Each number is 500 + 40 x the weight over its row's rms, rounded and kept within 0 to 999. Layers, rows and columns count from 0. Numbers have three digits each. The size before them is the row's rms in percent of the matrix's.

# layer 4 MLP up, 1024x512, rms 0.0821, rows 153-224, columns 0-63
099:434589406446494522504557505479522561417531519554456508518541513481504491427522497577483503485586533571496560504520515483464510442529454495525455582480529505501556540480495436482485467455541519
097:470564500550476500376514540478464465624462484522474582495459558444563416485454530515527473515561517483463558542536510475567490535522451474512514469558527433563415550476474512528560419445481549
124:463404472482446465487438580495454505525511435526452488551516499527498499498444513481510497469442485479458601546500456467444555499531484507521522621519506480497493487461580558463431525518540484
101:508560497447464451487486484482483478488542475526522466496545543512477514532483522511527499535519472547561511394474520414454526518485473469458515491473537517480470471555534517526461480511571549
091:448450533461478411500463521513508511449470466476560539477551455565436503539484505478583504514479479429601554502459504502480537435534481552504461495526485477475493541509538479484548475516522475
102:477552480519435526433470469565467436512457435479488491532543429499536489466567549440451500512509526431577515464438456499463481495461526522484490404465474550449485494466554523527499529586534397
099:511553512512517483462522549452528409453433525533481452458577505497552534421542516489516502545461527469416483502506443459622579499493487516531499512428553471397531493525462511486529463475451469
084:461529561497454599481507555438462507458630415497552457577528487474506475465558474507547521476443561491484514512482523507507496512534467487549458558422476440479448458547528528518484510571544484
101:520446544456489439537489478461479524487451462538414448533452518538490523458602526471478483418454489554500460564507491476431551496469471491497518484461528484539525469428439536527474510565526557
111:429463507439489503534496499440491488507560459474490480488523522495462441488490479466522438438569436532417479486496489512421472480507503460418502480467476502604500495501580507482510488544516511
094:567518450516525520487513555518536491569588479518547428494446471530555526526469433562498520419523470535479508529501453505479463510510469491503480549486550490545465536510508508529499544493565413
098:455503528462490421561461505557477509523495492457468510530505495421497469464504470436532457465478568497540427611496542532513517520523508520582499497511444485547457571537529579499501451568452484
102:436527496508518554522501454484595476560530472498486445530482559480466537498568466482517524490545516490400500500486496501520484527448425481501517508537451516551513520439437459542468535521503552
110:523462500532506505507527529529509544458506463486412568545512484503476450475469590487467454467587520512501516471501496492509509531493461505491547520480463493526537485498444521449522466445431551
102:535439510521470471449527488429500534479488457538578502528558492517458453436504508536407550514532528464476493426460443526507487526546509536510562594578489520469517530500518502488532518463497458
094:484511489505506542562504527480477522529483507486556516510501552452574519513495499530559517530494530422641546563524477478530477546528546465465527477577517554499522542532528495468518558513549443
096:520482491517545524448534519528536475585458574503490518513526458596446483417452482502480568475502478525535569459541500420555424516453491486512496508546517487514496494507488559498540453522488434
095:583520500506464481482542516487461419534526500424530488586539487504473572593503480585513455573497532461466460514449497427517458600522528535529542538458545518545493468504471499551480517513504498
095:498484547474490500421569519497483454532491563488476497476517542560465492447567489541531569454549556524463519453476532486531452463432482513463503508543593509485541495429468455506507442507466540
108:433456537449494478526459455432481461468462542582457513544509496502504438496501570499537548474594541545498471429482523530547469452476420559518432490452441515514550524546507568516471574498546574
097:502501477550525519601462521558503456513527499519469501459528455458491545524563490487412432450468459484482444537500546516497477446538512484459446479495534493480557480473469537503390499564449538
098:573544477510494431514513491546507492545507486514502484493523521486481537465459565468473482485448395528475487458556420519478537477474594462390512506446554473497445569537590495506512465478482530
098:508571484487564590479523441476518498571473506487451470481478492500427514528505522452500504447478559473507501485549539484562547442497484540516455553530445493461554534508494490454467481458486458
093:491581533537518465522485478446487525521530499513502559538459496522486457514464469489522462412450506499499523435493433439535470487494528495552504541497532484465479552510459503438408560510560457
110:545439513492524462502462522519491590494550456517489499452517431464523497502504468528498469520566452530461415446470483517486427396482479517484456537525450486580493474436493545514525524472502478
095:457489490490433526547493486483515541518512430448468521467487452472508448546474513515509489489436475501474505536485465527524525450523550504553538536483504480496540481512433562517579412484521546
106:535531489532558475488482473558531523489516452572564536456553528428565485474449515533509479481463487536519471465510453533472497488512537483532428465466554546500465406558515545496559460465506484
102:431463540530486471539536471501445502533402511466461548560522422501576466473538557522537474543479525521499517454512522533520495453454524538477479524434463552514479470438501517468469456470482572
105:546433485566553438451501464493483477461513443435408480504498514493483465479511416498497461506465465569471521468518457453493561522540537569416513499581521502485481544536509528449461549496554506
101:507489500479458519475497508458480572531553500518562495457530462513523491530511461447531530528563551507483510482490464443505488532543486526446543483522441508554452460435508517531534557433466514
095:535530499506463523473459500480421466466517549558498538497482502534490521400479487492461510529510455546493485536504513482542546578518517448533539533500483483510480519437472444482535511536489476
105:539453493496512479437490461601488513506479531472571569590513449438494528504479529489380512511547499473557517516493486478471563498535529512490538531576534498519480480523420560516458511482405404
102:499436546470476481507487465514536510497485479485514521491506540492469479448524513513543485449525508488508510447517549482504498522486461480461581528485439540476490567472472463466532539509516509
102:553511522475477533340458511489496538468510450540477505531487498520553475587491512502528420508474589555496511521477408476491540499424481554517508468492539530473548472450511569510481589532521533
100:516547525552531452497438523459484454535590511512486459520453485504536471507500529502474495480550468531498478504500598480500482528492518500488555475398511604568457454557443477423439544529515518
102:495444492507549428505564588511525579402476473536530553520449506460472556490514552558467515566485482575493446426499498452505485439488527510468464545436484507446477486412542541459496517509473492
104:465484500470502472451477448442442461489468459480473561443465555502474491485477558495494527479496565477529519498557524472483535489486467520479517528556511468616567442478504545494464504477524553
101:529512439505557490565493464545554474509493444498501466453502534537492536521399527463449514476416512528451494519470584533479589509447559569511576473456523459489471512568530423533509506499477471
102:484502515525561536540521517534482610425446464551492457534490486458427491501522540500470520497493556478548459519498471460526445401520497564523494502436493437413501499513535478440523500491460466
101:491467494497497543509521513522505535625484516486525424522397550577508442453440438438551380450437435494485580541512495468479519515494507527531504523535493532472494504451496508530429466485515504
100:512487492524501445410494567542491492516517473366490497501471500505569494481467502498539516509548451494498571499502468511483492465463450522514552552512448424442555441507559457547580497495401568
122:446506457457498452482572504476552546486520593475398540494525514448519478504526510498538448509560494403517495507459502493460460539464512519500520427511504466547520465479548504488398473452496503
103:481522514486424502488476473566498487499581480517491534535556526486536467459475490535519499477528580477544534512493512502468474496491510439489486512544512495466566483592545481504483564476542555
098:502494492477466447480475511609526473441477480485429582546529496513504532479419488519478564552513463482495567507491475561489462491512545559488497522547491439543556498521491542525520440476424488
078:493463483483560406580577530429537496426598467456502498480515574520522507526519461515431492484482485501480505531488507529561438524474453457527423533544388489545572532535527508458518508456466494
106:486514605479460483455487402463508545559440479525502474440499514546546467481483498483542537452511555486418482523504475507489535547467415464465531515478537485478533448569450502433491485503474519
101:454501471455462487545511517441593515514551522549501563429553584442408471456481560496534588562514448510525455520490532542511467533493496522444437539493584459483488453473470524491521515533499519
102:433464540456549461518448527496488477560488520529518470452457461418456438465559579469559546523521499550497563527571510427539471506546503521455530495469609463463544523466496483482561468476443477
096:536543519518528454610527505469562467571508538508524480485519459441572475454490498523444560402553545533451476480469462478502529443497492531466529478505487498534489538533513481493553515384481568
105:529528481495565540511539446443473482518494483484566516459499516543445491526439508516547538477559478492489498511565432445519488447470472468497542561533513467520561531494482418481519550539461443
102:560485449449450535449536557467491557477489431409601427482440504496458559464487487525511502500457448534508501426430472523461422488441513496453509489478537447582510539467543533522477527475501489
096:520420514514501522533517539461525484411607544424490497499493601480482469473554523441482483537510477511538503507534499508525558601503495508542420546515513465503532530480450521521512544461514498
093:497509520467492475522456422532535526503513513474505525557551509462495473513463473467537451433488477467460488418569490466539479464574464500467531508427552474488471470526529553527582501502545537
099:509478473552532460540520480545493536498453560510458445554501582516538508479481531522547537478534614492582576528567504570455438522451448488578411482548443520418522505472524537450534527467546488
092:524552524523518447557519502489528544558417545513591510415453592542463546532562504588391484510506433398522408543492450486536481448662477546540455494499504546497473495518523503506432517510495428
096:432561498512530553565448529493459475563536554510493539507533532527520516552481553464540485502536480569440468519506507475452477513551468507500486570542511471539477533483493454506542451521459470
101:489395515534437468433442474504505426498452470537528470478564491572470489503520425437556530485439500569475526415438438426520497539580472522441461473493519526548459555490488451520472503539527456
096:504527529500481547479502481509494540481551438489502535508521470475511565487473426573486498556528507425481481480556518456486474618512454456408530557462578579507419478491492484547484541475513544
082:498478570533471484485518465576467542490458507556479479478572464499473504577492461554516509528574508566493498492422567523478563523505531531520574478484438481441452463448484454420437461528488482
097:551484472532478542477545478527522547459512507505518474510483435436475503523539487486526561523590477540468510520474431532522534457441465542495486462522535530490454513460415446532534432481530483
097:529473493473501552486532465482545480546494560484510478530473446457483524506470536462473510504498502576494478488501539457482496442470446523454482511465544503492565443461459552497502400550485495
098:556451495511512514564511500498486484500485498448501544487530493520409530492541578518467495417547543514480490470463446465547481485472529535459481515580544517493484561543470517569572482448477520
084:486550453543548461453506521515591470537554583433525474486526517512576491443478502583528462498449436536489517507507471557497519484519467496506477455507443438474446434430454473533500483498467506
105:540458494476508461517477520540500475504537469457609454499436460446467449469488548493460504460499483519487412476533451528514522566464481502495485564520531471495504458512373511502548492499527428
100:414489498487569512503478568459558519483536469499523564476474533573493485446474517507504524484471465480501493518463528480475484460548536522458514454514446453494466563566512511545411445517529519
094:547526526463510592487482478526607511537475497610443494512468519431489470454509477494428517454480462530472498463486500541496491485510572467555450504511504476502537405488514554472518407520511534
100:457449546421532505539490483514516469499521453436525506495438501515559475506533500471463521474516546494540550479489565542498465470476514475473537490511556494420451486450517504394500525470494487
099:461473527483485431422555502453514589460536516551386539517429545553501525498499495579484459493610458516468538584493489402439533483515492453457486495446462585519466413449499634484493475479480487
101:484531434507569464545494498530535389522479491554492516538534512392494466532463485487574434489430495536479531522481516556457494504526554504516503499504430515527485496478516502517573466494544508
094:459515538423470457412545468524495469515531511534452457511516534537469469516550482388508494532472531517484460419489480457475508471437543538567487579517500491486461511539446505466513468404450488
104:543509495482500507473453509511457542485497436508487456499535429477489516492517522502488486544514469540511427429505531449502502516474497487528461401550537472519580535563473496439539532474578513
093:605550476533536435502491485438567455510511434456520490477567578546514454522499427485513476461484479529543471553498492522511528539478456566549403493523566565484459495503422537455497458516466470
# layer 4 MLP down (transposed), 1024x512, rms 0.0751, rows 153-223, columns 0-63
099:507464557498602450545565494519544541483485603492468442552575435476510487491474481567474401465500448515569434566502442505450497533419448493508489484499447423554484510482457516521510540554469546
101:454503547452540437534525493473452542512484500467489517494417510534453478468481509464557448509492518508438464583517544576478574538502503446504560491545497517452489510499476476471496505464474565
091:532520583432496569486543529550460532554491537475474497494516491435467483474593522501504508515444502453522510451479596555476464459405470513459565445397493472502543473518486580479563544500450581
102:469557490599510544499456426541475531518530512536527502472512550455477490479565523491466470533492540431528493519534491522456516500503532522560477492423470620461454561490509506555475485505505553
097:493448519585491428550556498523470552462485477509463489438500468469500468509543559465479509499510538451562503591500474548494501485493512508584474422544527416442519591551534456468577491516464481
103:496533523511523558415484467525478485488578506521405510539529528538447528457489494484452527469528526473502436529513543496414476496515462509555478520526511492455484495454469519548581529489464469
102:391510532487501459505465467475576464572462527518454523512557491541474457434471463563458545503469509538516547464472482524498572538517546495546513458444566570455408507512509533470482524403524491
099:496478535491416519488547617583503486510506422542488445494547489466438619632560470524487554506495520455496500501493487463537518509435508510520503525492476492433451468452532416507487495516552489
103:477498422499516497483518503508444544491469465579442446502499520443470569506564513388520455453461441512562486551477458557505498525457510436468513502485488527509471478511518552564538419457479538
104:550474528494522440557473513528505474558482624460504580509515483444533483558507523566462538457540506519536451511456498591502463456565419475513592511524456465538442548549517475509525500484498520
101:511542437507471421484521471474518534535519516533445608550503503545527569460543449536482423523518501486520481411515475521570547481483549460514513492514457480462453457438477553558492481552530517
100:544453456456429442495516496500513548425552439513420526573570522378436490556494412536521501527583490479529532419487558521485536515472526509496494544511539544518515531559509489539524493474451490
099:413558516451509416481488516441517530496438530507452470565473499472536579491501491491493506477539479523452450468512464522519534495436555481479549498465574508587512500496480491505417448511508571
099:473485531450527496533557531570488562499524555541517498510479548483435507487524514455498483423489513505473433471540535531480438516518483454548503512464548481505492510513520477479515527515459485
091:538440442494512512427492452421524515448444502479505606510560511549454496475457549477455486462570571497495466464492574491513538457445499480519551413478484593529432504565511420511511432436476577
094:460498469421586491490469494497483605442437462554485496488508442498503521515513538467506513569472549526505506488491512524524555426523511461465516518503450506450509560471427524566458486497601413
100:449468513546416483574475483466483525485476478481447524518500482497495532475525566524506479469538532514479557399542510537507530612499495574533505475512568493512475362453547484503479563544537592
103:532540557403557527530497596548490535497514582486526478514476476529510494542487523489489492508479520451395500470490506493463586576503520556399532493450490499494535522489550535490498472568458536
100:501454521449495494507528559509476543495506487491507510529446468440508495576475503512463583465472527496519505535531538459524428464617471438496505447522480509503493521490507444468490462473416480
102:546555518513462468464495501461512466482489486467456532507550444479541461494475455448548431516580510511488441539527488557467481562525452510514503448483536552388464425558497483534582475474548500
100:553440548519505474516498492520491498573524532486485477449489432457568553531516557417383550510512466520495444480508488439529461530466481511433472520526483424521524488499469514526432490527466514
094:486558481484492515499430430483479490453471542474493527528470486534580539521502466545470453509438475508563438510486493462547534507495541434491513482501564496525517599491486477498548437416456439
101:509505508510506493477464542513418499501534485493437525535455491531449488552480487511461439583429501622506516496496503489534518505495597552538589496512540530513472480497477465536517483473468444
099:473579471563514515470523472428483432456555482497556529504467546474440558522485525483557404468488507432433521430500478465527522481573510536442565536488512523560423547434477524484506573488627465
103:586459502528475510485436560524517501512504432512492493527511442532494475480485509485493478458555564554536503534400566490486578491573485551476505547508449522517506456502538513503549513517475492
097:427474474475459413469516480518518506516508422443519480507546516459561523431520424421503538502491521592555496477497525452512550478501522498483582534456551504453422468528498548540470523533524459
104:551554566484516533531471504540527517452499505518544479548551532480511514483497433527503499523472555454473514599452501503493417496454551466501428510462560515521570477516606466478438525491491584
099:523493493505470490496494587431485480532504530540491440534453538505503475516565461528510500506486521518509510514545518516587501511490521453455557498534456506443501488552548537563443548510598479
106:502431483500495457427476540533484544566541457466588534503525515496490443498460501543486475442482525527475451501509515480499478513543496573454469520438493476505517473557464525508448514461496482
103:509505507521444528453542568529456427502502539527569590482538488524425477511458546518507477519489527476477451545490568467504468487550544429447506502487497504507510494468559483512470487569531482
101:480574496473527492546445486499444454498532545492528580468429506486526553475480539559456508518571491481484507526480483564509534542501484534550515566571514460555513527468484470526484470451486425
103:484529509479492524475498502539507401527568530515495519499545527493480476428499485533516541567499499481555517501426479508491491448542522499521608472540568502486602438519475424467473492476397486
097:493493530455476524495518466548559498492512430483484473518474436457435493545526544476511482489448445465505482477489560539512437527563522475491558540505539481513542483476527523548508439481555492
101:505424499479521583481495521501549465496486487512451601547475532495490510499455542586432526461522495563448485523472466444490531422547411494575441545524546544493517536547482486459478575438465555
094:451489409520447508491529475485499495568503520458504574529519528486472481556539539486460589549497426527529448484485471555507520529511522421483505498485531427482480495522588459439525545509482540
103:469431567581570463452439551574491538430517481533471492551430457548460524561531441499546496542544452460502428491459547528550484465537525541479488497516574470560491492525455562544524504515490439
100:539469432451443522568497536449524489497563457529450476506496481477478485436519478470471545534505480536491440457516461460526439564530504486489497510584453451510472456494530518503434455545600546
097:479493434494510516460519449516467500542479450423539449523576502447438520484496453523475548465519516510441514447504526432458532589518523462531599482503478490501537515509547514505585503510478422
105:528481482540489512593472523546449558528547483500548521533475473504539513499508463493463541491458582445537597524471560538557557477437433540491437525489490477460539534463408477472582529470607478
101:506564534552527498531436457559474500483501520460507525535461435454506467536579481484486548508537617499411550436589486504525452471503566486534507446525512544515604520499507496573537441536498473
100:481516477541473521595550537503420467500423486535398534578466473561414534479489519541487590564397519495533485497479509477482530513520542524484409541479481499490498438461492572460544511607510458
098:537545543490474544542379489498510507485489492481514497554499524506509496485498506501467458518532453447583480475401465580506546489554485507396416446395499463553493500517508551554481584470473500
088:494539489529532526524433589527501515485463546437492562509506487555530507495484499492501403506443467474440551517519542567453431496563546528510531558510454508470479504487499445486469515482485501
086:509477422517514543480487511414529497521552538489526451403552446399502532514550576495526486424533397500513489519453477482577481520468476466485468488486404515507495503515525512524494501526530497
098:451573473475539464538617534415525473536530529489512470541548510467487500506617467548452467492462457509514520454572454437494511509415525505541434569491542512535453395540463437505474510485479527
102:505491520474518456519530474519537410472479481468459485471471515528534590484511568450501545472458524534483503498518477377497460470460453502519556472517524548525538456513449449489534557494502459
103:506556428465481517465487524513496475464491529544523466385513556405549513537488509469499588514514529526537493557479522407431527465450589493504468464518513458493549516493467448492555465508453459
101:460377484467498440442527584520498423503532447520502400550522523481533508507449465505436522459457544525471471487500480517492511530460502449606545492510468426481538537437465494479547509544563539
099:495491464491530548444599549456540539516540484504487509566509466496538527493585501491521545506501539502476429427536492488574506479494499489507460479505507487571545523492445521573521488465502521
101:522421466456578471527521419500484537445478505479499522470527460550448465479431436520478534529433448489511517551565442460454550539464531524539508447531563538497531536501453441486533522499511512
094:529520455474527471525477522421523549546518514508528465527450549557549506516504509395506557533486513566441481441521476499471509588508542487453457520531469506522542455524535527507493483492489456
095:452446547513513511461483437516530476557544445461489453535484510432492486486517489539479496563507456480517497576525471533528506524631510474564534505508481526558534506512530484519499452466527491
091:499541450546473492532474552428496461441499507579523517453458507484514513546531543541559560509544445554536540495465496438543501489389515457518433507517479510460468490576537494548529493570447474
100:479498497481536468514539465478448498512495534484509480568529436540544558514502551477555506517457518520504543386533453582526473501495549468444475458464514510480493529488418541455469493503486511
099:502537537515499493542466521476492544561525554537475466515484565535464549519495555530473548540521520442485468442503548478507495469541449524515480555542483531532476494445499477443481542477470497
099:542477443489616518520517507505495458475495438540475484568504526538530541455505516524550503563548454422417464566509525486481525527467497442554503525512506460534513491542495530521516454485459510
101:492498498501449481559499512396490433473488463465462539515438459515501486513532544453556510463479487483467530479435507454499518523462538447495496478500527564490597569529493381505506470540496467
091:525455475530468501489521502485508493491570593510509494434445502531522516509534436554438496471527465556494472472427535513512523475490489518512531432515460421546515517472479515440573596514548546
104:477526481498457489492470498531463530476486553577491510481434457482453556563545500486548508548511525485469468524425482556540556453518486534503513540474478541526547526464509523496487498441473505
095:553523559479508537535450479460507520516586526522578456493520456474548498458514502423524506503467479575512533474428494499524549454437510439474469513494538539407485452474452504479448539491479589
101:486518509503502489545502503483563462456547478466457455555439522513534512480539546459430519500460479520502577520521518457554495455507480478472552577525530487476494511517520457565555466525564472
100:566496492462550438501508409432455469474516471511499513526514519470525495524564516451459505462573530470537436445516473503484486493514506469478527487544452469490514494503507569486550509473470505
089:489497508526465458493564539519471543524502498490491489499474492483472515517447544582512530462467547422486570540505519554536514522489434538506453428521504472537486489537455517484499597536454489
105:448493520498587482503537471529544491506563560458510505482439472537449452521611519524517500446502495556518488429536544487474514467509457457541531539504532469462535603481533510485526505440521474
103:540491399489543456410561574467504465440467502506549489527480502498470523473525511528513473525475521481545510502445404464520515421487497531542539465424488495496403491497501476491451508504547458
099:468497521559534536495574441522469462403452528489550454451396438482492522531471482426506492501421501515482543512487488463472481440538407429433513529541562501513503591456521459522470528427478469
102:418451440503558465457444518453472554505524546535560504469501491421637519513557440451506483517498427516495510538472541547502524503475421474543460543518501430464513436450510491515562432520507471
097:489482531461547446471544496512466416544442526531552526498445485478502526490517514580377464559483492482515525495505523475483529495521460500496438497505476507567495498552504484484560512496464490
102:542487522468515521500524584490559430461563539545497551554520428484457528554546508471465436568485486557514433511529431460495427503460525537525480473540371468558544416505492503465474492448510470
101:442509431501513536484522538506464499501417514497539534510503498588517449479537492491485519580494465473468503526470407516474559440434517488558465565428587588559484453459508489485530520507475416
103:496539525562563546445561514496542466459514490528550512522453486539566473434557607458527552519504443465532505505494487525562479526546527522515381464446443514429433581539541496495458462547539535
# layer 4 MLP gate, 1024x512, rms 0.0799, rows 154-224, columns 0-63
104:569511454494556527531497504558471473425502406432423512443434417439517454560543526461494495464472559521519430458441447479479458422518527412502473515497452507533510529516497513475441586520483500
125:521547502471521551450448525545498492517542437490465499486510571454495529481433544432496570511511464491439512513432512539440550500475481502469484504524483495493537442441488534506474450489439518
105:534508532563467573464480445488482493532550422519469502515512548550613496561547516455480522583497540552487573473511540552512468450461499472486513479544492514516516467478456507504566521544527501
099:476467423444510459521476489525447565438463467443508479494535492476518442446459529511579549520493538427519513560492475616522448504493505487538480491510596525481542496496529524456505453524442468
105:488500552510539540467541465489529543512495486456524488433527578431537514452469501482526480451497542497529440515486470557477505531438541507545502466450479527551510509508579493519542492427484396
103:477518502517466537562476473530487526509526502510575475532550406479509475574472499495481473499499486498501584459566526471502465482477550486503479536515520422525499503551541472516516524497497560
092:407464528520383530475543492495449417478525460506483495567582402449500600519482531523472535438504477467547449461449539539518496450459470517531479507458478508436475529525477554481509514552484513
107:518542479572442481476520474461425488610521504468500480518593520436580518499463501492498540532516533564510525548473532499528567515537517500481553494516533488541440470492519507494556531467440527
104:536499466509508493415466442533422589521541518516479444545476481462487486502476487418533446543549492536537402511450451485534474501508482463444504539533472513435467433485555544501547542448499505
091:459515498560581516524474482535509489470496457439492462450452498509449487577467608440476566492473474543478523528514531440535514541549411518453466542504454513566544551492514550482498525480517486
097:523510483479432533499475547484520497489564459519489463506479477430492445544516440518497388508490538524471472482444466483454514549501530438525513501466519456503460481522507428454449481406483607
097:472499504501432519483528373484492473523508578468507520517481451471556498512466556529469536450468431533550473476506446521516451498574443525508478505572523488506519558530594527428523471476520488
106:594453492539471466512513503556490532421521489463478530587507498482465496486500519502487503504526521444565471509468477495480523450524532544509490470490480494562539440490448497519558501506491483
101:457570502417532536530555468453461521500411548525477516467498454489531475495485448475537510492511462495540514459497561511475571496480461487474503497464452466490397472436552558434537446486502474
088:476448484518544525536492365502459462460566517523505474483473531471500542457477527505544475554563559427487451503493527496461513486494465470504445531489504415485558536465508529557561533514465471
099:476594457465486486507464476492567432499488485546512508503581500490457416492550427584506536571503507546470534553453496401484419518489459516492473558556527523473514525540460459502471483576524463
098:499530486525547483484458449466500481506486454468512497547426535537517430512540449523555501425535411624469543497495516532471525514397499466536420481581494553512622471521576508383612507516514394
102:570429514573432462511502453545579572578464468474524474549459574533495508513501518488552431492545402504526413490528481531471435547534460430533459474502483567512506555488456523525573583534494527
112:548487497503456559490454468436517454511441513528481459453512472511443468526504517395551480499475501468500478482516496479527487562506549466480568512497496436527485494554499500534483488454588531
098:518489477503465454469561560487474472501514525499501509478506495528533509499498510511451451598472516477552550504471429500478484496502404482517572484461534531487539478479444497466568514498512467
096:506545502546526511518521539467492444508494391542471450506573456530493448478508502536541479526495558500535447466503542530417504519468464461419471439426514522485430453503502502504463545613522515
095:520549470437534476536519530528517507414581561578614539433545518537550584449507446538439516548487520517509445476533520465511495544476529527524499477516549515515498527539473461497521477587524500
100:459454530560452534435527518565539551577458468513524486474490451516506465542510480518524463583560458544515482517494533553494487515450516490492579403582420505488549536584536494449491580516501455
099:521523508588479526562540485490418435454421445474534496482488455478444463490456518479519510500499522475588558507577521478461505461511532469410427414486506471542500518505516548432463528528472539
107:507497524512567415432497477481561552491490459525538465486461506466479559473458419535450545459539450535523497439461525511479553484535526486453463516456405417526443562532482447513520523452663494
102:482502482481498475463431527411555435546520482491517529468511554508528487477529526535493546505542522494436525513480491526469491514466424558554524580422447495516526468553486481511534521495460570
105:471443427499552501517490489484499518427478513502406554476515477438460427485518507537504490554433521575459491566488478486516541462470510510493496536454556519520536537486498484446433506440527454
105:475502580507501529536497562498523438526514513505422503454502563459519573576499541493452466417501539453571522496599544551502456507549421521423506512491424457485557458542563570531513480502488518
103:476461472563466466545563520525499466492466505534502494492571423536541579522511484572460467466507477492521532516504492470524555576441559514467440515434556532518474528530496481543451528553483495
092:492491482453499511481468547485512504498444453443492547512411498491524470517465533521500526488602442465512505515483414545470480549512420531585515479480496463473551484496480489459447533509440531
111:428514482576462486564483464496507510485455547438559451525513499538424534525570472463464458540453543458496543466448499524487478523557542440502472521545603506527446552508511472470509447489467538
102:461475422428443509561539506546455498523468562480483507513509485467557505526527418480423497535544510519492516471467581510469462526583434516562441443455563485547493504538455518500541504535554491
101:505445491451487598509450538544510478468505512508463454516503510460503547580473479508485501507524452492472518430554567487503430548524450480520533551601518509511485521540520453465512433517522492
097:526401409506433574531534398471480480503484487530470450498591552533460505427472557426567533524469524463512520496519471542423476419568456520502451409498501470485523514467492418561461486494489480
113:428503514453523544478481473473489498509488498510505470528521524536488527442547528453521503524499470477542460575531480512528498489518531544517493423537579477543472497536447530594375537540510486
098:520570505449490416541491449570546480580513550526501476504480461493464524538517532449509480460578511544505460449495469463500477512526590499524519522510465540491484519510480512547524477535418486
101:550559495499434494479478486506501483456498578460529553436551505435473467550507482502492478530425512502454493504580427453551585498561525542554513495510503534436443470441413477481501515503544454
101:532486468508487520470388464523534430489457501543520522523521435534507526498479504501488549567471477481599538533519518487532485498482495467573476503493494525454496469505516494550459507460488442
095:478582526569542548532510468518502513473490510488434532504495440480477471497556446554465467436430540525541445446482562525579495532541542456524417433481511432475537379508520453496534466509522483
100:509534514538469508538511468455491494541457548499478508491518447498460532519486471523484528520492465507473547485499520511480524502468506463524526461500455558550516541570599523551539459485509453
112:522510511598528485496476549481482539560510440550464451468451484493497473461527536542540499451508494518486474552548472485499506567544561519520475554470426548493541496503539484467578503436538466
097:493489428504464506450486489474528440525518515490579485517504531547454464535584494516536548473512502548471507457524503475521516496552467499495460453506487478543475450474474511509511507480512446
092:519473490496497512525413418583540524488508494446512535508505420554542449568453458443565532483423571543544470491496480443536512450507479500481524516527563585454487490505447465508503514545498458
093:480512435485535513491543393432493452525535454500457525482542458434512502441518489513510559570467478494484473459513494445468473495503495504492557520482483568498519506584461501470509494487532587
099:448482452479504513459539498520478484509444545536524484498461519518540422424451469474480492435510351471468515457479548487498529548426540450491515531540481496551511537506522539473493459550520519
099:570492462431470542488498551517571488543603524440576510493513483438478562471462520428550530504569502520508479448540524452548504454527444507487490476512520499429433463458517554494508533554529438
101:528539542473504506529493454431438525502489499526507515523500469479490484456530454456555502501516490474496416544498524491574481465556502543440514532578498519533492556527566389424472447468543520
103:467534477499562494504506467517428443544547494451623592469518461472485535555502511428398505494478434507561515505436488506409601522484488462610439509412471590493459525574492493437484456499503506
107:480448502551551507519530540477571524485521525487478537521478476469469499507488518442552494460505413489537526484499561505499552533455482508503520435530538550514451478582518525472486474545496472
101:466486499480448480491449456523463523425540489486425528550559452401585511492504511582512536514482510519501447532483507514475539504579482524486510583474467526518505466505526515503475452521540443
096:542498504511452534522508441522555477520568477470530532470544465490472544522514498498589484537487512472514549500454495510583553526499456563560535521526510524476472578485549491543557501503434408
086:513481533484463453442516518519512472504456502401502499528565492527495481510470475469525485472495477491446524449543518532488465516539530511555528544474512520461499505522442511541501505515506547
105:472505441500502521535474485380486502527521477514515468478476491431407496421522454444556507440556419503468518523479510527548571502456499538491542516587529481515480499501468453554487581497527537
090:545502429510459577432488481498408555508517553496465569529529440489486482536457505452468551553528536559457556496533528428413526468407569576454493501399491494496462558491503497443538483457550612
097:562444425477498511525512477483464434433502470493443477475536514495481529407448528475467530551570424447411527560539512450490564427497499461537517507506507477418537521549445563493497470503494450
096:477506512467462568445508477429459488436491456517561462515490565568387477475483539445529529522466521503468451503495459519496520514530521468416444469410525466525555550506458529471493552529465553
100:416535568492493513553508457526497522500483496530496511502495496442494500507482538514529536544464529418543448482536525561484553437535541484525515502512491491511526478532500490454568450469552501
093:516499492509519449542525466484537459447526473499461532529488493450441572500541498498538446518542429545434485526546470468499496506477511492517572508490583506509487553516532530560485502533494497
098:452486467468541456449414516597440512513483468470515490515548466507486551492478523483470517515487501475558504530502484525512484478507607440539480481512529545570488596439449540452486472561527478
095:467455505461508503535470503476532517475570545506528473501532489423521503458522527450503503510551436475509545546443532495533512496490483507506506535436561517444415472467467496490521440515477526
102:417474522519555509514545468513478411479510517542461542499550508434502566491512503470469503468476494510552483441543477519469497542525498465558466526458507594488593569458497447471475519439526604
083:551552484503468548480592510565479455544568514468440469495534520469540532587500513550537475524538526518597481592509495500529529587474477488494550507518464534467494471441482483515585450485552526
098:535536436513491494547456564466466473496461342479529537533516485535465577524485401555493478572535471493521603537485574474500524471483531532401472442556525459528461512434494474471461452534494536
102:487462409441511508494505511500486434528508485522518408468461475486524474469521451467463554481478492489525471514530519446506477478565520547467558585367520464485481535438511553530586543555522500
100:491551461514427561503472448524480466520497503474534573492505524538529490485487498481541485510575476478538477441536417512624421476508521548504475421441501485505523524462539515489498480406549433
100:533581554476495398521430506538493464510455517491502483475529478425539422544516500489559456499444469445542534427498464533514519475471497454464530462576495473477386473569493469481506469567489495
095:467529476562536433521496526501510435492491525635384609519510547432429543465484515520578481551521544510566494536482525466501513494504516478459510528541510482483425495461541498495509484455538473
103:495492515523606517540449489513514509486494488500520494531448515388446387464554565544546509460480469522476596486505500511499501529511522561465499445539527466464458476482521502449516482479541465
093:407507489463543478453492501489490535478509474481538506491587494512522564546560522564574441449517426539525482498469578587501485480493475538535505574513547413561484508467605520467438532527459530
102:469474524458461521507441454493499457482576602450534566518416546542481508521455457488548434492526520482483578533528491489470520541453458514469488555500432525491461508465437561523494495496546484
092:425409444539513521476495484524468416514548517533528468538542488470475515508523438483526498564419461519558507496503417513494510459466398424497571523516481515520472492520535528482489549474422467